python train.py --head_dim=32 --vocab_size=636 --norm_place="pre" --rope_base=10000.0 --init_std_qkv=0.0442 --init_std_up=0.0442 --optimizer="muon_variant" --lr_head=0.0129 --final_lr_fraction=0.0 --steps=11885 --dataset="wikipedia_en"
Each number is 128 + 32 x the weight over its row's rms, rounded and kept within 0 to 255. Layers, rows and columns count from 0. The size above them is the row's rms in percent of the matrix's.

# layer 4 attention output (transposed), 256x128, rms 0.187, rows 98-127, columns 64-95
size [ 97  98  98 106 104 108  99  99 107  98  93 101  98 108  99 105 107 100 104 103 107 100 101 105  99 104  93 107 106  94]
[[145  98 167 152 145 141 143 127 127 100 104 123 165 111  84 185  62 111 125 117 176 248  72 172 121  65 148  86 132 131  97  80]
 [ 46 115 123  92  96 187 124 154 126 135 141 142 127 100 104 102 136 105  92  84 189  95 126 155 127 160 166 156  54 117  67 166]
 [103  89 126 105 148  90 124 169 130 129 125 172 145 112 139 156 115 181 126 123 105 155 141 128 130 144 117 160  87  86  94 101]
 [113 116 169 142 107 100 197 168  82  97 166 133  80 130 113 146 178 103 106 103  91  83 116  61  97 133 124 104 166 109 166  87]
 [200 168  94  93 175  93 143  57  81 134 146 165 107 135 142 121 139 158  97 169 147 141  81 134 138  94 135  96 156 145 120  65]
 [ 97 190 207 110 145 108 107  62 156 104 107 107 173 162 151 130 131  91 154  81 117 118 164 165  76 179  80 140  83 101 131 125]
 [170 127 169  61  99 126 125 157 146 135 156 186 178 112 124 151 186 125 102 137 144 215 161 130 116 127  95 115  81 137 168 123]
 [140 121 131 173 146 133 150 146 122 116 141 163 149 182 104 101 155 144  83 144 156 211  95 146 134 121 165 184 161 111 114 207]
 [171 133 107  99 126  66 143 118 171 155 117 128 129 115 213 118 113 123 124 115 132 169 134 138 177  93 164 167 119  88 122 130]
 [109 104 144 117 114  89 110  83  87 119  99 104 100 127 213  59 142  82 134 111 113 137 123 166  96 107 176 154 172 129 103  86]
 [184 135 117 131 171 144 158 159 137 142  86 149 119 180 121 122 145 148 139 124 160 149 119 146  92 155 149 107 103 165  69 148]
 [137  72 146 160 128  84 140 143  94 141  81 147  80 157 139 138 113 137 124 140  60 152 147 148 138 144  49 138 129 126 130 207]
 [ 60 182 152 144 141 116 123 158 120 101 106 114 153 105 142 115 151 147 117 162 127  45  87 117 194 160 104 131 135 138 125 105]
 [145  71  84 158 158 118 152 166  95 135 156 106  83 114 100 103 105 126 133  71 127 139  98 149 189 129 153 100 149 183 133 122]
 [126 112 164 126 134  73  91 196 127 177 137 126  83  87 163 120  89 117 137 150 134 143 158 105  58 147 113 124 123 118 160 114]
 [108 104 156 121 133 102 128 109 134 126 162 131 119  89 148 126 105 119 122 138 125 132 105 161  86 134 124 113 186  64  97 159]
 [128 110 103 191 107 113 116 115  86  74 113 139 154 135 103 137 148 107 139 134 176 137 104 144  84 132  74 125  98 120 141  95]
 [ 67 121 141 107 138 132  98 124  83 121 152 123 128 108 151 128 136 164 102 124 173 103 161  98 143 104 152 100  98 114 102  21]
 [ 51 137 175  85  93 119  99 138  95 150 148 130 104 136 146  95 123 131 141 142  80 111 138 103  39  97 143 107 123 178 104 149]
 [122 122 132 128  63 190  67 134 169 114 160 105 127 110 151 117 138 144  80  88 118  69 115 138  75 124 159 110 195 131 175 132]
 [174 163 133 112 157 102  76 129 151  73  96 121 143 148 141 175 145 160 112 138 182 150 172 130 122 123 101 144  90 140 102  71]
 [ 75 123 120 145 153 120 153 155 135 151 123 119 157  98 144 123 195  94 163 181 132  75 142  71 140 146  88 125 140 165 116 134]
 [122 121 133 100  96 144 177 118 134 153 122 102 150  96 147 173 136  53  96 132 146 105 155  80 109 137  98 112 158 101  71 158]
 [127  79 201 143  63 104 119 104 132 157  92 133 117 154 160 157 115 176  95 101  92 134 116 160 108 123 143 114  86 106  98 150]
 [150 156  91 151 166  72  61 189 108 160 121 108  98 131 207 109  88 160 148 134 139 145  45 148 192 118 172 143 100 141  80 129]
 [124 200 148 136 163 113 184 165 119 116  80 190  85 102  79 175  57 129 128 149 122 125  98 128 141 128 158  97 124 138 122 116]
 [149  86 117  83  62 197 149 160 184  87 130 125 132 171 105 109 133 130 131 134  90  78 159 127  98 159 131 176 117 131 111 156]
 [113  95 114 101 129 166 139 123 113  92 149 148 112  94 133 147 109 114 113 101 177  42  89 170 131  89  96 128 100 140 134 100]
 [100 120 131  96 126 130  62  80 113 115 188  89 129 166 119 161 101 129 130 114 113 166  90 124 164 135 161  90 183 113 121 100]
 [111 153 135  78 131 141  55 152 144  81 144 130 120 122 165 120 172 125 117 138  82 179  74 135 115 112 164 113 103 133 165  82]]
# layer 4 attention value, 256x128, rms 0.297, rows 99-127, columns 64-95
size [ 92  91 102 106  98  89  92  97  92  91  91  91  95  89 106  95 101  98  99 115  87  96  92  90 102  81  99  97  81]
[[102 108  99 120 150 115 156  66 114  63 140 133  88 167  91 118 153 129 165 129  91  77 126 120 113 135 130 161 121 105 190 161]
 [147 137 117 129  89 152 103 117  63 104 175 139  98 128 172 137 115 150  65 105  76 136 145 154 179 138 149 164 156 146  75 185]
 [134 119 167 132 115 158 130 110 167  95 125 119 144 150 138 153 167 154 140 196  79 111 152 140  98 103  98 153 147 177 167 164]
 [184  76  34  99 156 111 120  71 142 157 172 161  90 115 147  98 149 151  82 160 169 140 128 112 105 120  66 187 153 121 147 119]
 [191 163 192  94 128 157 171 166 120  98 184 183 114 140 138 151 173 169 101 110 166 145 109 137 100 138 107 132 154 110  66 173]
 [149  79  65  90  95 195 165 218 124  71  95 175 120  66  78 124 118 102 139 100 144 136 115 108 143 157 126 148 110 129  51 136]
 [126 136 108 116 107 130  70  97 136 123 125 148 114 146 154 174 139 140 135 146 129 213 163  97 114 137 123 102 142 161  91  72]
 [101 163 135 131 129 109 114 145 161 158 102  84 119  96 145 140 111 116 191 155 131 123 144 134 137 103 167  99 110 113  85 117]
 [170 167 131 112 142 127 121 105 109 110  87  75 110 102 173 114 147 143 114 124 146  88  66 165  73 141  99 116 128 110 117 143]
 [124  87  87 190 152 141 125 141 141  79  88 124 136 155 208 135 140 114 155 122 185 138 175 193 147 188 104 125 107 125 113  92]
 [128 103 100 116 171 152 108  99 125 120 146 218  95 138 145  81 117 133 138 196 143 116 148 154 134 145 106 135 173 104  89 131]
 [140 113 189 130 128  96 168 152  98 114 182 167  83 107 100 174 140 151 119 121  54 178 113 154 120 117 138 113 134 138 168 138]
 [ 97 166 144 121 153 145  87 110 158  88 144 132 114 171 106  59 108 124 121 118 172 110 177 120 174 114  99  86 107 158  76 174]
 [ 79 164  79 104 143 147  71 149 162 137 111 132 156 224 150 103 150 142 125 123  67 172 144 154  90 140 120 132 122 110 107 164]
 [155  88  79 166 179  96 132 148 128 185 143 145 169 100 107 128 202  92 180  99 108 114  82 102 127  92 147 116  95 147  91 103]
 [121  49 163 117 172 177 125 126  81 104 135 111 186 119 148 156 117  52 120 140  84  88 110  88 166 182 131  76 127  73 142 123]
 [156 197 133 144 149  95 170  72 128 134 113 137 104 119 146  90  92 131 150 136 175 116  97 139 125 183 170 121  35 130 165 163]
 [197 147 114 140 180 123 118  75 141  74 172 105 189 114  85 169 125 136 191 139  69 171  95 135  98  86 180 117 151 145 141 170]
 [ 87  81 138 142 104  98 107 127 177 122 158 127 188 105  86 128 140 115 142 118 115  91 118  53 124 141 169 104 119 170 137 162]
 [160 152 116 125 165 115 148 133  78 176 116  88 118 109 155 134  98 147  86  66  95 101 127 121 161 134 144 129 126  85 100 176]
 [ 90  60 136 150 141 147 152 123 135  90  66 204 128 154 146 141 108 185 117 185 114  89 129 179 142 126 115 143  96 167 144 122]
 [139 136 152 119 149  75 123  64 135 161 125 145 137 124 140  69 166 150 159 175  73  85 132 128  41 148 122 156 141 141 116 155]
 [132 110  87  86 114  77 126  58 100 134 159 134  92  98 136 121 117 110 147  85 110 133 140 140 115 155 175  97 136 132 119 137]
 [205 128  71 190 106 118 141 113 171 135 125 114  73 147 113  66 151 137 111 136 131 120 119 124 175 138 167  78  94 129 128  69]
 [157 117 146 151 135  99 114  79 147 126 103  82 156 137 136 140 107 100 132  88 122  71 133 156 148 140  92 114  99 141 136 154]
 [165 101 129 132 126  79 160 123  79  80 127 141 118 186 146 143 163  94 119 157 121 145 166 134 113 141 131 174  73 217  96 229]
 [ 64  83 139 102 193 119 114 130 127 172 144 121 132 149  90 152 177 121 176 104 143 165 135 160 141 113 173 119 145 154 182  87]
 [ 92 192 129 131 142 138 105 128 126 153 165 147 162  94 111 200 108 175 140 172 155 177 128 130 140 162 112 151 100 120  93  45]
 [100 112  84  95 151 147 132 151  93 128 130 153 167 174  99 132 179 155 185 188  88 148 135 144 110 173 150 125  90 106  96 161]]
# layer 4 attention query, 256x128, rms 0.27, rows 128-144, columns 64-95
size [ 73  84  71  90  97  89 104  96  79  70  84  84  80  98  91 102  98]
[[142 102 105 128 165 120 190  62 155  86 146 132 119 140 164 131 109 142 110 157 149 134 165 162 165 180 125 128 154  58 152 147]
 [109 115 145 151 187  90 170 192  93 196 140  98 149 127 104 116 113  99 110 126 111 156 110 124  74  90 130 141 133  73  88 131]
 [143  92 128  87 134  68 177 121  88 103  92 138  40 159  84 120 108 122 116 111 129 161 157 103  78 111 162 134  69 163 100 105]
 [151 117 112 142 130 109  82 122 217  87  77 185  98 104 196 109 160 117 112 132  83  97 138 140 156 119 163 162  97 158 155 150]
 [133 135 144 181 158  85  69 137 164 114 151 132 175  95 114 140  76  75 139 205 117 169 106 163  90 116 137 163 124 115  42 160]
 [129 157 174  84 128 121 203 100 142 164 131  80 136 107  92 158 133 165 122 153  93 158 140 117 181  62 151 128 164 100 101  90]
 [ 77 157 102  92 135 128 144 119 138 100 177 126 112  58 156 162 114  90 176 102 135  86  89 124  98 152 128  83 151  95 113 140]
 [121 144 129  63 112 156 147 149 106 167 131 147 104 112 126 100 105 148 109 119 150 127 146 100  85 133 151 128  92 114 153  86]
 [192  46  90 128 123 103  80 119  78 146 158 118  92 142 133  69  86 158  82 132 135 164 108 124 173 116 185 114 103 135 165 115]
 [164  77  98 116 130 131 174 147 129 147 106 162  93 101 114  99  95 117 173  86 144 175  51 151 152 107 124 146 125 133 183 185]
 [131 101 155  95  91  96 143 114  89 115 135  84 130 114 135  96 137 189  86  87 131 113 120  76 135  88 126 134 104 177 174 118]
 [141 128  93 119 146 138 115 133 141 133 151 159 191  92 162 119  92 130  80 201 162 139 108 141 190 124 159  92 156 170 121 117]
 [173 114 119 189 113 149  95 168 101 138 111  79  85 111  62 173 164 133 148 158 180 152  86 133 107  89 119 198 146 113 130  97]
 [152 147 138  68 167 131  92 139 109 179 192  98 134 150 152 141 112  88 120 110 110 164 110 100 158 136  71 114 110 150  63 142]
 [212 146 130 147 139  83  77 140  94 160 136 181 196 157  82 139 177 118 104 171 155 155 147 135 148 128  91 101 113  95 169 120]
 [128 144 158 130 173 167 132 178 133 141  79 148 113 115 168 129 129 126 132 146 101 148 166  89  84  77 169 148 163  98 116 154]
 [143 127  89 127 112 141  50 135 137 139 115  75 102 122 111  67 101 190 141 113 116 146 168 121 106 215 137  85 114 101 135 107]]
# layer 4 attention key, 256x128, rms 0.254, rows 128-144, columns 64-95
size [ 72  76  90  86  94 103  91  99  76  82  76  85  90 107  92 105 102]
[[154 164 169 115 104  97 150  94 118 112 128 152 138 149 134 150  43  71 114 111 152 125  88  70 117 119 148 185  97  96 123 113]
 [ 62 135 216 133 107  87  75 158 122 139  79 152 196 108 187 120 135 132 117 160 168 140 115 134 145 180 149  81 132  83  80  92]
 [115 105 159 117 160 122 127 164 127 154  96 166 198 103 135 148 100 178 100 135 108  97  93 155 185 220  58 172 107  86 141 113]
 [127 150 162 100  91 119 112 118 140 121 168 149 108 152 167 198 106  76 130 128 144 191 133 145 161  65 138 106  56 196 130 183]
 [145 150 133 145 161 139 116 141 198 157 114 180 167  83 129 100  91 130  98  98  78  96 110 142 179 141 126 106 125 142 120 123]
 [157 114 126 167 118  97 148 168 140 164  64 153 130 137 103 158 128 131 159 135 145 123 151 157 126  97 166  76 108 129 130 107]
 [162 165 121 120 143 120 106 155 111 118 158 157 109 138  54 157 144 136  63 158 158 146  92 112 147 188  94 151 150 120  92 138]
 [158 171 154 116  93 120 102 118  76 173 173 114 139 183 137  87 153 129 136 168 116 163 141 173 140 101 155  80 164  96  99 121]
 [ 73 153 145 148 170  91 115 129 113  86 190 123  75 148  88 176 110 169 123 122 153 131 135  99 168 157  97 122 186 101  73  94]
 [113 151 129  87 171 182  95 150 151 149  68 140 130 173 171 142 130 146 121 137  85 104 101 136 149 159 124 158 114 110 112 142]
 [118 172 139 133 169 107  79 143 128 106 100  75  93  99 112 141 139 167 116 125 109 110 137 111 115 123 114  81 159 157  96 147]
 [156 111 176  91 109 139  97 100 145 126 152 161 189 135 115  85 149 137 123 113  85 139  95 122 159 146 150 171 190 126 133 165]
 [133 111 158 125 187 128 166 109 191  63  90 151  72 146 133 122  87 129  98  44 139  94 102  94 116 138 150 166 117 217 127  68]
 [100 134 113 123 116 133 106 171 188 111 180 148  83  94 101 126 132 122 138  84 119 150 114 156 131 118 116 124  93 144  87 107]
 [102 143 129 139  94 196 138 118 165 119 123 144  70  99  93 216  95 116 139 116 158 123 119 101 118  83 126 127 198 109 125 137]
 [168 119 129 106 145 209  99 104 115  85 156 108 176 120  96 103 169 135  80 134 111 127 108 148 147 109 130 102 205 117 166 124]
 [120 212  98 120  85 119 140  87  87 165 106 111 118 165 147 159 119  34 164 150 122 163 147 122 121 162 135  65 109  90 102 142]]